Weights of a small GPT-style language model, trained from scratch on English Wikipedia.
Architecture: LayerNorm before each block, rotary positions, biases, untied embeddings, normalized queries and keys, attention and MLP in parallel.
Each number is 128 + 32 x the weight over its row's rms, rounded and kept within 0 to 255. Layers, rows and columns count from 0. Numbers have three digits each. The size before them is the row's rms in percent of the matrix's.

# layer 6 MLP down (transposed), 640x160, rms 0.119, rows 420-506, columns 80-159
090:108102177148135171137095127119147188196139051110099154190138120149096156119139158122095155108102172099133083149128124133139114104036179090119107105215140140151147132101136164153129109110146129141015120139100116095147156124099136153145129125
106:181111182097123150117174042142190110101160112160139148093112160174117088119083142115129119102076140092132174127080068183158107126104086170135146164165125170137111150135130138168112120122138125121128104110118095148083100181104183117115129159
106:075122136106108149163140195083090089134124153123134124112161128088209128077141092076099112158101174112073119129144119134153141172148143107101152116143143100104168130110159156063096084110159093180137105116061061160144155154158134092154097155
116:131041109125141133155173128136124105055166199143086126127118092097154148114197110117202135118061066146110152139122057080118102140129158109130185133128155109128129206080189122177101124194143116169175132092123140132066143127172177108147151121
088:100111155158161083104098119143077169122158107073175119175093122119134123058192163115193081158123140060145159123118162109082125180161175155144150116074128135128123146108128119137119075190180099161129109108130144109121161127158112140096149132
100:119153120144069140130108131158128066169114122131137119174134103124167134140162124152086101081186125107133095129132167198078167048122170073142083170069128113125151109157128126192051143140114150210148149115157147118155208135104087108127103120
116:136178098113055154163143096099173114100188143139136123134203125129132171100165142155165079147146075136140151168107106140137120163125064098106177105081137148158079116208116117157120163098103156121103074072123097086125146061149142144137182146
091:174134134150161130114158075126177112157124121131126131176141121104097193133134152144123165124114112065142150132146129081116145080084166160130121119124102089098163102092227084161082164181120139129166152135163116096141147095147086064179163090
103:108149123161147171126131096175128153100153162134141098131124182118109179107132132092150076097143101156164132129044114133128146122076082042092123182152047147102084198089105104176078153211084147113122127117112145118140104142064165132129123130
112:129142142120129110126113139117199108136130167096177137141119176108146153123133071150136131103147160149128123125118122126151121183142095160156133107112154140199098115150150095061096083157121130124076156165089100109124140081123213114159111141
093:083156122155138122131125111125114129163161140099138114141158140142192153076140132119151137129132089186160097130115085073087145220129068095116135092133156165110190122113115142176176134115107144195171150122096162132122144134118088134170180123
093:171144073093137095129132167118141123110102069120144124132116138151151114072148182104082203202091173068139095143108134135151174096102125095153091182120151141101185093163066130149167150105135120168121142158130150170148087169095128131119160103
094:082200153150149147117081122110124089109084125227114084174115136113094144119122108156109146122158141129105180125150133179114154121104111080119098145127153116099175114167105167185081154154110131187134146065135136091172159172107105077170135129
099:137152163144124075137154150133098150160120121118154114109159097163142071127075087108104121119184142115083105106116135159089153159162097154110089038121082191112148136121085151038154082104103154082076152211114093123066152115141146153120135150
106:142165028124116101152145107127118136128170128167188188146200155077077095110126113135100132124149126134132157125116075130137116156121123075126126151162112094120055083137115125125108180158106119092120112180095155117121116096156107094180168097
098:108138107230102083132115104148122163131213158168146066127151123118121130119148152119138131098104140148124059146064167131095132136136140115113123125137160133120176161135113114183080082180108134125119102149140162104146112195088156176161176161
101:162210143140171098101121175118152085150120158142150180126146102153060186124087137120162113132131088073142123169086116114104161189123153101175196123111152129070133055140139141129105124076115125118124130149141105114072088125137072101106050152
112:153139129111137140120141158078127173147137168124068057103139163091119129105124156114130141132128146106089137178168093167151079134129108085121145129130133135150138159132189142158128168099137148168095092139143110145113141118171096116147186115
090:121112161130148065146121085125175122108151112082186148075078137115160108127124139101109133119123133124113100177114097103108172110129131219137126113105157151107085159126083077112164134127102075175148210085133106182097146127090136143105104166
102:133061053147151124148164106119140137135090183115113137125096110092088157099146132120144075113095123120229130123119093168154109118159103175135112176151153094108125137129063141090124114143107172104153106139094143119117111124172149160100127126
094:119162173122090170140102137091082124086106152130104155153097082111112191129151042146174106137153103091117131145143123111139093099016102155102148147172127168156173069115165125171088148121105114136142124129085210115141158134134138110145184089
103:182098143104115140096167075151108170184132155160147105096187138176136073151125119132135084136153132170134126103105112150115141090141116130119141157095078095077120154104083112100151076170090084145136079097110137156068125101118152166057109140
094:119086169074072131149101104116132114152070130129123077182150162133143135081154158185144132112161158139099082130150146091101177071149164099078133163139130126091177060114118110105067116086099062107085137104171175122123117156143149103121087101
097:084169174109136159132099124083145128111078108113178104186077145080181172108159121097170160169167146164133103161125117094097130120118121173139120130096137138098143133123155089143095140110089103135168153075176111128093138087164124163132094109
086:126085097168134142114130075144134159122164077170155097121153086115157149147178137139123174140105134126135136128130139111075130080092122112140130168141149067124121152131142038240088097169118106161082071166120190124118129146125125146136151173
083:098107161124159096141140145147131102107072162104142115091114105155082159135110135089087145141182108093100130137103104170098127103117108143136093104063104156058106122164163109107063193108091140079173130156141167164086200154124108047162149146
103:090173132109103112129127138069139156151072158099093060129158132120098128078140094128147124103125122101090143179203119156118085175115119100146176154115124149152121124134120117153084193124133157170108059124132119150142121116177114137176152144
096:182130148093092112160129069124081115109172149102135066134116063107123115159121106178142131184102100123118101140148131153137144150142082128079105083084148169128125183148079142100141075165102137157101082141131177070140128150169148110103134144
112:131156079123123159099122132134147125121134073140112108082120110105171131117128194147145111158108060140099158162101089122152108129124122085115105169149108137128127162110117132161076170092167147207075131135094116058168092184143145115153152094
123:098107102166079150139172141080150178131143104121097057081131196131065128123140138145151141074111129111134165157181135099105038156085137145119135098122120163169152141142144109115113184103133153141109045122156084151136154138184123142176168124
097:152174097140125153183151199155061193132156134120098153170201137128179157102106165098131128144135137093094077142095167131156109142053108096151084126206173101092156078154123168107141159070153169135111126112181119121182163142067116111136132095
109:098098167127141087128162134098173150105187077148143111106137131152111087094093129118107133087146136137087175137129097085122104178109122172146091137157082113149048138150088176146156116052099132137142148124120127065151129131067113129152051140
090:122162148092088131119129150101150153152086182106094066137171176169101147114144071149127125111174092108077115152191110158126112142143125065119141143072090146147128125186155119175124162142170159119105064106131105133122157132177064107166145114
095:143134091176079142088123101118103126078143114180101117128101135164164113146112186178102088071123106180124124104159124092113127198038137133125145191135148108085129150160194144183089179112152140194203061144152151124162139165138136122092160119
102:208050106131121134090151109145075154091160161186130118076147091117106086122127153120118124222102097111150150140152066138058117080087136081118140129153101142122134155143096167113113180133151205115088134084129173081130164191153191147140140084
109:080084141172094095126205132101132098115138155108148104052132158174119159168101153145158155118062152121041167133141111072098113120141150139127111112129142104195111108144183099159134148139144145134157120102097123094107138110100102166156101139
107:130199148093137153133193079165190106133145140143148121152128087124142143106153146126091128162105170124142170069097113106174121082111136077089120096073150075088074119164093105073123098098060133096166158158156148114155124064087075106109102121
111:112100082094122159113113155167147106222132124098113121128123175148112142114128123128103153132172058148100100173129112075163150145125146082082113154113091111089122163104127148137137150084115146150123133156156115145154127179082153112123088173
094:140120135094109152107073175157101163061142110143180109097121127108112147137160111134134112126103067173136108139118153113156091145075116186108143161135078131082074117157108108139188065086187171153132152069114092153068172124065157070136148112
083:174116119096176173133189091164167166113106113094116119163114139051116129157115110097132120120096143080167127110220085124134193066125107147129155130141145094191099087183087105093148081066093113156126120133129126135163170092131083147150102136
122:088156151110091183084124069164110078188072127081164104127140162148107185136164086106133107111176098128127152128141103159130136118138153083101174126116156106161072101182123133116120165105099126141175104118151138137131139107157086193131104133
094:129126080142129130116087140127161109076148093147075148123198125152101124111101153082169101115114134115135053147098132106114134161205142134125171167154156126172109100153108123065141144164153152124115090150179123140104095141159110148107126111
099:169096123113111154117154165173100159168133181109125156090125147196136127119116102093178125110106211157091123102088101113129148104102098152125180127119197122126117164151090123150128100183121131086090164101212100149101169117122163153048106088
104:079208101102135109116158138123082165173124132113127145181096114117090109081088135119177156129105185100138127149144156162149165173101134141169158098131097097124062045143098135099085138070122084141194132145113081094101086096133082166110138130
105:118149137122189171150170129155114105152121131132072150127148105158157189078082086140080064128133094117099125119168161078138128120090106113157160118101134088123111086140095062121065139100112058172189144110078157138162057093124142133125099103
091:125157081107108176133128115122167139145141105147111132147165118147150105163145168145116090138138136209130107157110197088143138126120096204140146113117152048153108107148105146169169127098137126138130123119159160153137088080113104126137051095
101:132137111128138140109126133175073172126117134058137108194139122093114158107150183126166077181127132121142117140141110108157108075163151024107157129105133120114160118093165173113177135170184178131155133127146159086099173068146128149108137063
087:158127150163132127153129091113163074208054149145155099163132172101074101107172124108138119111192140119156193158106129129133196109134111141127129075132152094103083091097096152084109137058135092073168141128125158126117105070160084186179131143
104:161109111164135109115109107142085060154178148127125133118208103125149079106146115115104098076105138191121078113145107162145106134163149131133118133110124128086095153106120098124127107062116146111141093124122106170194161134159140134073149155
127:103168128156110194157116136090100119129146097148090116119054142134089150119118126115139137109147139122117132116135092121125092117079139056164113181144155091153122029125132140169117202120148111160177118106157100123191085112115102128157134144
100:155120091113164120072145139156143099134141108148130171112190132182114076068109138150117159107181068118104122178105110156082155097198098092137086118123152206165111141044182118065139098135150132110095106172087139133145109109065070135164143116
093:127128148076135105090084091172129137085141183231145051148124136133150106131123175102084117149164191132125063128109122116143080131111157133133106124176168118082105191157107132158091141144124153189118135066114090105122114176041153128170131150
120:107139084140100095127118158124103168113123137149135166067084126157133125091117150132184151151129124099069099183154075130150143148119162165144177147109083104121124172137138124149120193099078106187203131110147108128090123167122081114113127131
096:112146123092097141172124094152184147234102107109150120156156079130123151079133110136115041127102130158158125136112118156097132124066183051154066130139104192103142141086107078134108102104119121124156123100090235120115141123120162088170158145
101:120119106122123118127130117151105087099170118165130089061134118125114096101078146180090092095143153125179216118157117128113109093123114102106140115134144143118099142106113127173144127121170062107143130080123148121116148195110159104152226126
087:133136125103114139143112082130098151179150118119124192141152081080085165111114104093172207152104169114191157113130080156114068144087064119144149143113070129142126162182140126164145172130107107031139113129145136120069158134128163158131140115
092:108116134102155122149118164105110104146075103106157163125144155116135090196121165138040167115123153115165109139109154126083114174101067159165115178128184124139077140118128106165175148070104047129087131160106093183160035065060141130111130075
110:154089101108107111123129117132129092074164127168142145177164131126117139097104069184116120088073064182085124094121154161175167149121084174094101119142158046107154130131159151106093136124165110143104141083075179119112102117153239148125102115
097:114144112160161146173094126140072176155111105130129122151139095145072145122118130154123102128100113066052103160147085101148096083150132155092141104156109153156163155180154166107165186147162099121159105109135175098133050116174088131124107138
081:105117124158090117149153086175142211201124062104117126145156129063113132124107117134101079102132122110167179162179120099166168090083133092088163114117159128139148105120147084169131167158115167139097157174050086123124133074109140163154053139
104:095098082143111108157093169145166145122102135142124147148139102111075129140141114146093064077183127086166129164145144156106109144113160117123093150133109108100167145094069215093141163108078173137060195105155105149152120149156127127189120049
080:119162173172091125128168179105093117140156120180113097119141145165068124086178119147195126125071095079136134147114095157131155186071149134084150096126165180151165148128161153141119139076089125120159167168110097085098094128115065091165119152
091:154126189148173126131134093169149013130152139063122143145113040091145187158135087156107167098144076114120107113188091105126138106129133090095167088101114162149115168161115143115116116194154141114119153075119153109113116064128151120167060177
097:102106129133158132139120157124126144062122143182124162103086146103124124119082225120085120132194145126142184093141083129130115168113160077096137093114087131090117122108141145075135171132113124103129142147100129131178148124094176131056139121
086:049144093186095119075116087095134120149109135166114174119146138108122075101143125070190146116136124132133187167108124182138137105114129077168099163131155145140172112106146133128151195108140141166133109116120106060145090157093118108165132092
099:092127100097125110074131127121134082150164111061145128097199085142091144125152165142122072163158147083168097131106111120108116118122150127095121108154110181086139196164147156099143123112102120126111141084123182150135133155119104103129107067
089:175164128124044127142104121158119162099149225041123110103160104122130097115197110179116063128137140150139135153114142177157108149083131101101141156073150164153127106087178143112106136097117161123141154055129156124155158110106186119142104134
106:164159142091145095157143130153172147102122147099159106096167169198157062068113102096109144092107141179128129147071152126111152160174106084134120150109072210159100164153116112106162135128146188049091139156100111168131150139096168161163128134
089:157114142125126125105104149121160141079125110109129187088193141159080155105095137133165148124099173174180161130134100045182103152107129166089154143168147170180136168166129087166140125165185134121129123077130135129081079159198111180095115157
085:112157097063132124121044124144157060149123117105131156167114119122128149121140146146098166156149137096131182152100114091081104127101205082127150101119144059144113112122151096208106122108124110152144109194132120091087147113140112132162096149
097:088134162108096190167095155073140154103115138120170078156096135099113125163135127094155107118140175109133137187123100117128171110148149188173122121166156093117095119096126104159104093157150132098128165107069100141150089160152166067097085162
098:052138083147127120186120080100100119114095117098099154171095152162157165132184103173074092125148173151156166149119086183125086158128137102107119151142134118166101135143168175200148115159102117135094148110173138082129135127118147128156193154
121:123223115116101112151112090146135134080089165077148150119127097129103200148157124064117098114122109081159126143113111171120138121127140147161153121062083161109123118127210174176150154136133114131162123196158151125082152043127078112125157097
097:108082145132135120071023109114157106107107118148178159111121087132135058147136089120170150120185144161132163132118141086145144065155159142139144168078112093153122134104172118154093146168093107163109094098144188108109096118113133178090135139
108:051178111143134148145125156080082158142127128138134132172088125113121123127170142120143098074099101156101101130149108149126150090109151147199100157168171158067081102142137107199070184120124086198161126119094129121145173114124057145122133122
126:102151123142094117125088137120119150192104144152162150153113157089065145110168112185172134101130164125164143077093046126139131120143110125168131112171108119141108129129101104141094119130158070152103150045105108133162180087128108153135149109
096:225090162067167127136148167198146128104121136089166166203116190093106090077111103142146163131110166118147135128098133118134165118138056112140145068129131171151085105148108151080151097103132118108150144062103069088162131118195143156126118100
115:113176144132144175142102110138112148131064151156143127122104206083150140116143134138173122183159129092081107092098185123205128100067165096111156137159146082080163052119119142106108121144121129128172111112190107118158085132114090165105076143
098:126150191178176171098119112115121069091116099161134085130105138117107139183171153100138138122105145088175116183168077091135145189102201178190109099131183083137101101119127137132081164090098192123152119156116082165148098109138165117123109098
094:124161159165100115117149133146112111112153125118125142046138169177089108135169187166144156124079136124128104137116128128098159126094124143131130137188131190124138218077149079138068061177137127096150071086131141050133114086180134150147171136
093:109104110082178081163125137150145151122100125128117126070139116151168143167144151112090103117143103140081115123142165137142164124119053113144117050172176189109143105163103203058163043137142168088146102129077139147117134135129121168128113176
092:103157132152106111139137149080149181137103162118111063112153138114088109092128117152125139129124127110094122147176109167126097174120127088157131155103083147182111117155147115149086200139151135140104079130107118151174127127159140123199165165
119:212108098120165109129085159114136118110061114111096148156154090120058100160193128105087129152138163111173199058160066121087078118165121109131178116156142102186117115161119142149146114131160140125171194194165145142126148061075137201137151104
092:148133120193177159136188138146098167113160229106158175086118113137140147110122127099120068107146116063116143118136075093178131082132158159093132148155174161180112064081120140141113125118074124121103131080146141032104118108114114123116128113
123:130183106044161116189182125114174119057110143136186107176158212125094162140133083109101125121138148087131168151138072123098098106102115065101129099109116103160055147155113144120100105078084160141122134115155136133153137111086105149128120162
099:087137158161175188181106146139123131140091047122121117155093108162158091163170148144118173166135076097113095108139121123106133139097158117221072142146155094129085067137124118135128057107069125146142149116178073122130111087124107069134137113
131:139127089135095152165128148134134161107137056107101141113144134138143149129146131115121132094093129140111127151135121158132122079131120098099146131114126108142097146129154131165124094141144130157136081129122137117141137145150139143133149125
# layer 6 MLP up, 640x160, rms 0.119, rows 421-506, columns 80-159
114:156090050163120085153082205096159141140101136147102065102168154100144116057097179112132198097114121125137158108142113118098120100153146189166100141091098110127171113095144118078156171129149121138088106128134153155107114132107090152156093096
112:182170126112132124092142160178199164140077143074140178079116149156121138142128115131136134084133120151125157122131133145124111111064111127086147090101066140134078145169130079130150151147143135128063132152203178147146105093184131163124166112
111:092155148105135120178191166141127151139110085114151148104180136067111153146093122103113111075117115167168115100165156146134127083112152138119145071143081159167061121090180103119166105130178101115125114095130171152142203132108104106109151109
094:159159088115106175161140186081180125144104149145064129109158147127121103172119077137096225038113116123114113163175109174116138057137123084180131144140138123119116113138155104154165171085114193166096141123110135159144100088120125127130098107
101:127203144079128136132109152140110158106077157092082101148117133163103123117147107153159130162131072154067087137155148200167105187099110074123138176137149154137113113158126181145082168158157121157088129117114113166106131152126143120104135130
096:119130105121104137126130129111159126088171141156099097146174088192088196111152141164165113147170078108073134168148103178104078162107070140110140113118138147099109155166126101128140135095109147148124072165174055158113114125170134113148161167
092:131164147101113122116122140134099168121109144143091101101144141118121067129086104105157086163139140189113139108139138170151148193073044101100129154104110162165089156163050185110145142053129089143072129120087104160132128168114191129077102152
107:162083106117114108168141098143123121091089129146057101101131100140148138129106138138140201100108143186115098147184099089153099166164181136124114139139152077205152099116187112108110104143133128134125102142138146157176158171141188134168154168
111:162129159137147113112120187122123128118135136106114177103140088184103093161099152114131117099126146121168127166120115093134108076139156051131142126080133146116163130158097173089222162141197145121139117087156159151143143134151073092159144115
098:210093143095094122165100185164162153090137121167108160116081158146153149125161105130104089148131149097140144100104121184098102081104143135125154081106094109153091127097154155096159129173117074083076107123181085148110137135117189113122128133
103:085101197136094161121131115129149139128109139163111118108125080134130154127111086126167067101170112147113174119230149148106048133152156126089187054157130133143087151112173163137102107163155142101141113102122149113120147076139130118166104114
103:114205081115063116171112139114143148108164156025098124155167136198104141145139087116109135136126118138127118161125152125167140130095118113097138155087108160142070112101139167141108155139147162107103132139144178136117100070086161148139137160
098:082161114102078159137129161085158138107112174127058130149148111150146153132191125161150085139084096135189107142145105098127110167153106127103163226151141106144121141148140088211090197167138135175136080099172145131157090105135134115166145129
109:114030130139173157110175156135097169083114130126108048081117084137106138139140126110066114162128100150119148155140122128102069109181166153161111097182131102117167187122156093182023067118110144146136161116137081153134181129151159133080149196
099:113149135048107144141143143099122134117098125055113165108123139127160105169117150146098141167141101099088136093175123144173111183175112092142112138162078147128085127076136170082127183139126135121145150091098100127150150080194072016138125086
108:114157147101174139153168099124122174099103141099121109100143153160149077136101129094059094139163156154114125107155124103194070132126109132084108115131092107168082170180112152116193090122175100127131097169121120169197166103091158166123187115
074:138156115105116153110176173095136141128148163140105103094086134097096096054142107126152163130102098077090142185179116136170091160097107101139138143195115140131147174124166136124141170092126125146099120153112137138104151103178107086172185145
089:126186124163083190116128153124143114144083143143095146174155117108104116144159141152127171069136115124131163101130177146135105126158098059140139147115116083122183145093165146166115172113168154113121069187152158127163144142223143177103138103
106:157075153168160120127135137060156136141096086095098080147130185171145043159060119126150155149084133115044165105156135161114112162063134134103141087144114162166143094119150115151111121116128119132137151149130095166137121129149095117115128191
103:099119101134143150118147177125232148100167094104113113191175180177148063068096134134094137109136162140120105185102137106110139098131142094111141111104125127159080161154117194166161146159134176147118137147247087133129094077105064161175115151
108:142070108183117151138080089090147157114119090094082142148129073110116148085139135135147168145134135156134148175159082117129100121102138129065130110099154122186102154130183145120154111120135103146084131139121182136136184155128097124144179146
099:207159117072162189115185122134105164141153139125110133106115090079085113134096124193089102130114103117120151109142131204180093156091090160190139103158150171154087151150131067134148150119194159118146122100125121112128113091117126133127153151
101:154190102117077098145149074097101137179101147118063121166167124199158107162119129118130126135135162096140135073119117216131113143085151136172158135110115109134149102122176203128149130051134163137060080141092123136118097118107171138126130150
091:127172154092106098132136158074125126111084173085103152128144187136143105119075135118161091104162111118108096113112156176155104180164105141095145096111059171160136088116121197080164194127097169119148177127120071115140125148124123075123135091
090:169186117132099181132168109054167163112125102143103134136171099100106104127155173178166139136151103146107164184181163107093153152189116087123131117172133089156165158148104177144128027097198107191098137128154131135128115099123128131100095135
071:106165148101152122122133123070162145156058145104101087144134150137113133074120060138162187137122113102090104193194139154114083179149109126143127149125144198156105119138111116133110192107144172162110113166147123182132138093170096151154119119
098:107076120142128122116139178105125129125119109126118175040164175136155111083129164118061160042185138128140156152129102106137141138105150118157168147094074118144078058122184169108097172118143141107178167141148060210116128156123124105144135079
111:128136145172092125119118130085115153177074118132130122127159138113147158125144067080106094085132127128174161103174163153101135115155133146149144127146105140137116121113133148063153097159029148121162163145204081171141130030162125122146154168
091:167139149123093179109171152124161148099101090110112111079131190119106074139117136138080128094166146106116205163195120098112084130103116121085123090136096146201190159117164163115135160121121138115107109074139082158150136113151128084147169158
104:107116135098182111114054089123141122090119092120107147108087107126156187149153130133156175133142132122120148141169094100066112102199126112101153152054115146160118172136074073095138164153163137086159144169098169189088145134224129105180112166
107:133167115132086146097090083148163174120108074175098123158149091149129092061165083098133092084104158135111140168138143113121118127138124153110167101116179133111138122095172124089134050177092160187157141145193092150134169118108121131134215087
080:114166140115097164101136142133151149119143131093114075111148179148121100114117064183123121108125106119069127166181105183126066150136104127107136112094105175120118095206104149096155148139201131129089132134144129136119163104143054125140146108
094:137130160091157145147115150154146121160123149119132138139213101116077162125126089091136125144162126083139142139113145170139174105146121104143094071102087139155124061083083145098171135136097096116061129122105097147094140102128163137135102129
107:160122094095144077148088174137201133165146100103094101132176131135177062118168133082157162048121191128081130148138103156117151143119084124161070160083093107153095119105170076171149123143126099137100121127114099166114080145062075115141133154
105:075137153167083091166167114090124149136108147107102108150141161182138174125151120141178154124111087129120140148118127150062154165114154134108130165093128089129151175137081110073085141176107144135104103150187157134136131189112100156154159143
106:120128142137120142109138139057117143100134108082098155096132118139100156127149128156118126105149089129127104171208130131123219100120149114113118164162130136157094157146157161147161116192080198117103108104154100187100130127114105057163116114
116:116124140128117104168152146100155187114091110046092157077128095107141087165101111173101152111153086082074105135188110112137110141153085097217109099141104191110098095143125150176129123097166124134157098127123133158183120067175127108110145095
098:141108140149119118195172099093114115162171090120070167120105103135123125140110093098090146097161109123109156130174144121117192106143211108181145136162161122201153158115155149071080196195104099102121089167112124144196125057205166133127114088
085:124105123162098115145081129061130087162131144190126140107159127157150107067112128143118128165184128122090155121074136144089104192154144082130089104110115163065163162098162133141144161186176127061132139177150127146096055171130155103136160098
104:091119187142106122156175121156102198134093128123093129147114115128102125166081066177151168135108118113162126120183160158074091171124109144118068122092123150163097118111181095102079072102085150193091121148143120180145153076093137074115122107
100:178105162146179130136175146112122145175105105113129087150139135164128137148096151160121157134059141117172101107171092174182090121041104142153083093103096130094105095210097138134158091052074094123122116134101051150131132141072127104150177158
108:070143143139147119161190083077112204131122152144132105185103089086093091143169117184169133127177058112171118130203186181102089106164096156145113140101109122137126113136173143152154118119093136127125078144093158156076174126113116114161161110
105:209090088163158113137100165118137142070126110145102080069143124134131150117160158115084157086102065154129134147120118124115098121079080101095077114124151164160160157162161068130170201157158174104064085089158164154157139168155151080122116127
106:174184065098126103161173124088161166124114123130116106081183160103064126175143157135109191155098126132112133113076112171109080123131113118134106146147124176144111077114109125110160149163106126093098138111192128124134155125144170087107111088
099:148068100153129126166079108059126149059142102073134128160109111120085151071068114112102188081129121070067166105151139180162082112203202088153149137148129126169118169112193124082111152151149155154103101178125120147146175142083115114182160108
103:149165096141141065165161126083185110175181118177082139150109120152151136133144074164119099106070133147107122128171093149130124116075176172194147160159126107121099160150119146158131071082114091124052076121121083169161110191131138088144118171
092:158154089114113138110153156102141179079173129157095178103118139120105132142109135147168145110059185113073086143140146092093012144101088165150102079154098155114149110114106125170173135151183137169085127131159134149100120145072116120072114122
109:166125146120126118117151120106194153107064136094141083111122094166110120146088098141146173165147097146109146243141169091106113143131117061091051091141142126168144131127175125068088097154159113128046155094100183132130177099111132083208142131
111:155134111116129167098209114140141150089107146166093112116147094156118117140076129180157104090099139156127132105170082117097070126110166109124179113097114137181117109141120112121094142120191156130095074201138135139140127079161166149160146182
104:129146155168079097168188130144131139069108136098098085125107145096128171165109113082152116136115142152124090053175147123130124150074139100105182077119100131111164167206158129200121136117114110106110159127126142159114146127078160128084110170
095:145137126102095141177160140079129148103129108095110140069145118109135122126056077178169194141082079146102134174179183171134131148119080140101129127108094191143127106081124121093169125121186089157142191176138179147160168082167116104117128110
108:093122139139140065133133146056132168096134122115102090062163100116050099158133133135092083085116121122164142170143147106151165118170109079107141144161155136207136076189096203110120142152144103137124126109139144143147136142197128129203207082
101:114159102126118120109124194097123130085153154115075125148091149150156116130146145115154204113150099168081104109145149072126123149181123134104191169114160096137148164205212140156153185168159126136159156150178075147163114087133087141144136128
097:151169104047109113103182176123126174139133150073088047152112180161108105161117135152152121135112120158108095075210138155089102157129078090131108138102134198126065121134156121138148130135144147183079114130197137131153123084094122074116144129
092:108126133134143126113136183096157138148082147143104022084104162155110076120149161185101068088137098176073168131117135156097207118120178120127130111121157147130136101081103115126131081137139120208095150124109112166173169137140100097132151136
094:146150117162107143108132098140119136132131095135068092148111121117112145059167081146213115120112088080120158112141137153135116142151155082111133133071118094175176158148127139090093106171115156111133040110131106109132214185182085077204125163
116:137087106127170148163141179072123159169108141016119103111102113109117095166152194134070135139141110144173149199173111104118119124142128092169169125121106168115134178106131108187080153139145086103117109105109067129161170126168102136139160182
104:146123182104077162112164150168161141128115115088099124110083185084153134098090147057110155099129112163164128135124132149085136129119108139158171144132146080133103170076109110175106060122136126131111185182141079169156200153124191106088173151
080:193166126076138146102133159110148078055137168129145098121114144186140156100168122120154167154122127142097093103121162134091125172159114160156118117143118159118086152122098188064164105104131102155137061093195173130109105160141104108080190116
104:088087147118104119125140157093164130135179109103120108102099119066130144101087109143128185084160185102167114189157033119161125084161059091121147155167129152152090088141121079175139158138203111123124110111112152122107146121105138109109166147
091:122061116059184123133091128119130122090132123118086154101095110098140109154080098090088101090150119183059121171128133131090104077190135127175103095148119139102121097145134136123177141212174126166100094088170139181123202102126136174155098090
096:110144108094148136125148142135161178099075168193107083148138195102167091100150116154123152169093172143155116066128143140134087104094099152165097107127111127100107103083192124134170110028129138167144136183104099194113173156137167117065163114
104:184089132170154135174155126115099154157068100106130082111173134134094131146151101108188112131137110136106075141123160148133164103124099170176106100072117168166117154143117077194107049128100160080107105099162148155157125070143115130145134185
093:155115119101109146185156167154135164144110127094131104059131134130145069121092094174130123117079161131122109157141123080107142145137149144113143111184135165140069172179121124115122063167176112100093089177163165143123145101153096156104157185
099:163156176142104131151123153145117138109110125172097143166052171102102108129144093112131121130093109137098193080151139116102153119141095096140169173092128097143123071080133159136139104140153138167190134144166097135131118105180109145166162204
094:161097086131166112157093096133135131218113085190068097153096134089103089125135070103158198091119118134082131127182099084101148145148122147203131123166117121098110182098093089160114134138174101131097105101237120128105081160138159174132159106
107:137085143162160094148100110130143124131146104155061145135137112107129112146080145192124120171100087085112133153200121195157148108098126145105078088083197094147117159148171086077099169111118124171139076116119176150115070093158149118160205118
096:095139174174159101140171116114091125170087106112114109161095101097113104173165183129132113156147118097100132138146181232103145094153089099133096123100132086133102099092174153104134131064065143119105114177153102166131173094091162065133129117
097:104113151180123107086133144136123190063129128160093078087162140117147023123117158119155136088152175143113094139145142157125132133111090163130097108117116162154123132167092153058146175123178197147135128113118100134131080130152112113090143112
106:154087082148144107093175144158126127129122161134121146162165160129112074121115106143123184111142106166099094119138119146123104116068034051115145138069131124081091117143133133143148136077158201173140084160166127147150192080135155202126137160
097:123143132080112128088173168131123178147166172050112074087167093147129115174128106194136137123086071165136109122175152072122148171115057133146127114099159156141129103152126090131122070103170117151086095159063139132172112078113120139088134116
107:148180148131107141120132136091126171099082081116112123078092138128091140163104065153131068080140100132097166112132167139179127118170116121118137154172182153141070114123172142126144080118081142135141113131139094204142163094130142061148172108
102:133183131115145139139188133126104130122151170138078084151153152123115143102112126165082095131077102130096107131134140156143128199154093088150163092145084151116120115143087114079147140072150129133163131147104100152117140117163136038131119125
103:171128145124140092107188197163138200121055088097124132112105100146156142139141128144118115127183140142169153119120119073129103147160109050105118091192113101148087095162127175097120142131113174131123117120182113149176101077144107117123164152
116:197180151105119162110138123107102160126133145108138124106142134160080097149144117169095086142134133124180153140162111118076143189107146119074124128080109159167137182169173146049110065130076162118131060103120100139090173148168117096190118067
103:150135119098156108099102173122168151157138129132093047113140114114138074166138113157178079126080141124079093121146099161119076138117151112147166104144136121113175166126073092120128164092151135138091088155146223163148123071139066134119108166
112:107163155124100099146173131067152146170087116114121151157153078143087123182141109172107189117127105085092158127171132149081182114170118104172111168074123148180089083124116119182131107066076135126112131117098122182157187124124139101097152146
105:176086069145089146143145182104126182135115119087065128193119105067107102121132147138145113125068124149069136061120137215160125150115139148122142145160105158094172124152149134156083112171114049093157162064104170171112120133162115102169138170
100:166100074109132159132063194131138156072060128154103063144138108091179136119105119113131157087143075088095121092153082064104099124132069092104139143099132074126155095144107126186193189106107125171097155101138142182152130150117123082125117157
096:136143109155104165123133138158168118124091135136091127160138087084104157110119119180138150146113130118140123146167131140094101114169152119129146214085096124176111153098200069195106150154157034124119165143162154137154143132155212108129167112
067:100147145133116123116143133082127160132093169141105096137126162107097093072121126182114157158155153129092118138162117142127081169129095119166120130108110156188086079100147125133100212137111139143087090136100135158183161101168155126175162141
119:144144143096141154201115178129105108171088110089059112140141136074119116127168112094149134156116165112127169143206139180146114150065152124156100103126125129157088146103174116144094134106138142135130137105181129141133195124121137137164175115
094:077065121099116108139078096120153115132113079148047093144099140108124046130170150160184155142110145156113102162147160121120139183115116128196089101102138126097175179170155150083147173147106139106129123116111118183162096132198091126149150132
099:133140148104151135137194114095140148026082187110132092133141136120098156122110082157056129086123116146158156146170095145165121147146192115102107146123089125162161102139163142129134127116116154081103119106122065171132145120194133066154167120
104:127142060131104111137189144114129167141110161122111110152161177158144085077082094087140090103111167168154187119095114160104117100160138126055174079092077130149168170200121184081116217119174139106111086154110145116125110109100115152119133149
121:166102146111096134200127200158209166091139070096106131073158110133122134136120098171055137092150134115114142156146107148125107111135170098111127088173153111150106131125155147107060059110153103113094070149140154162121114119131135106171190158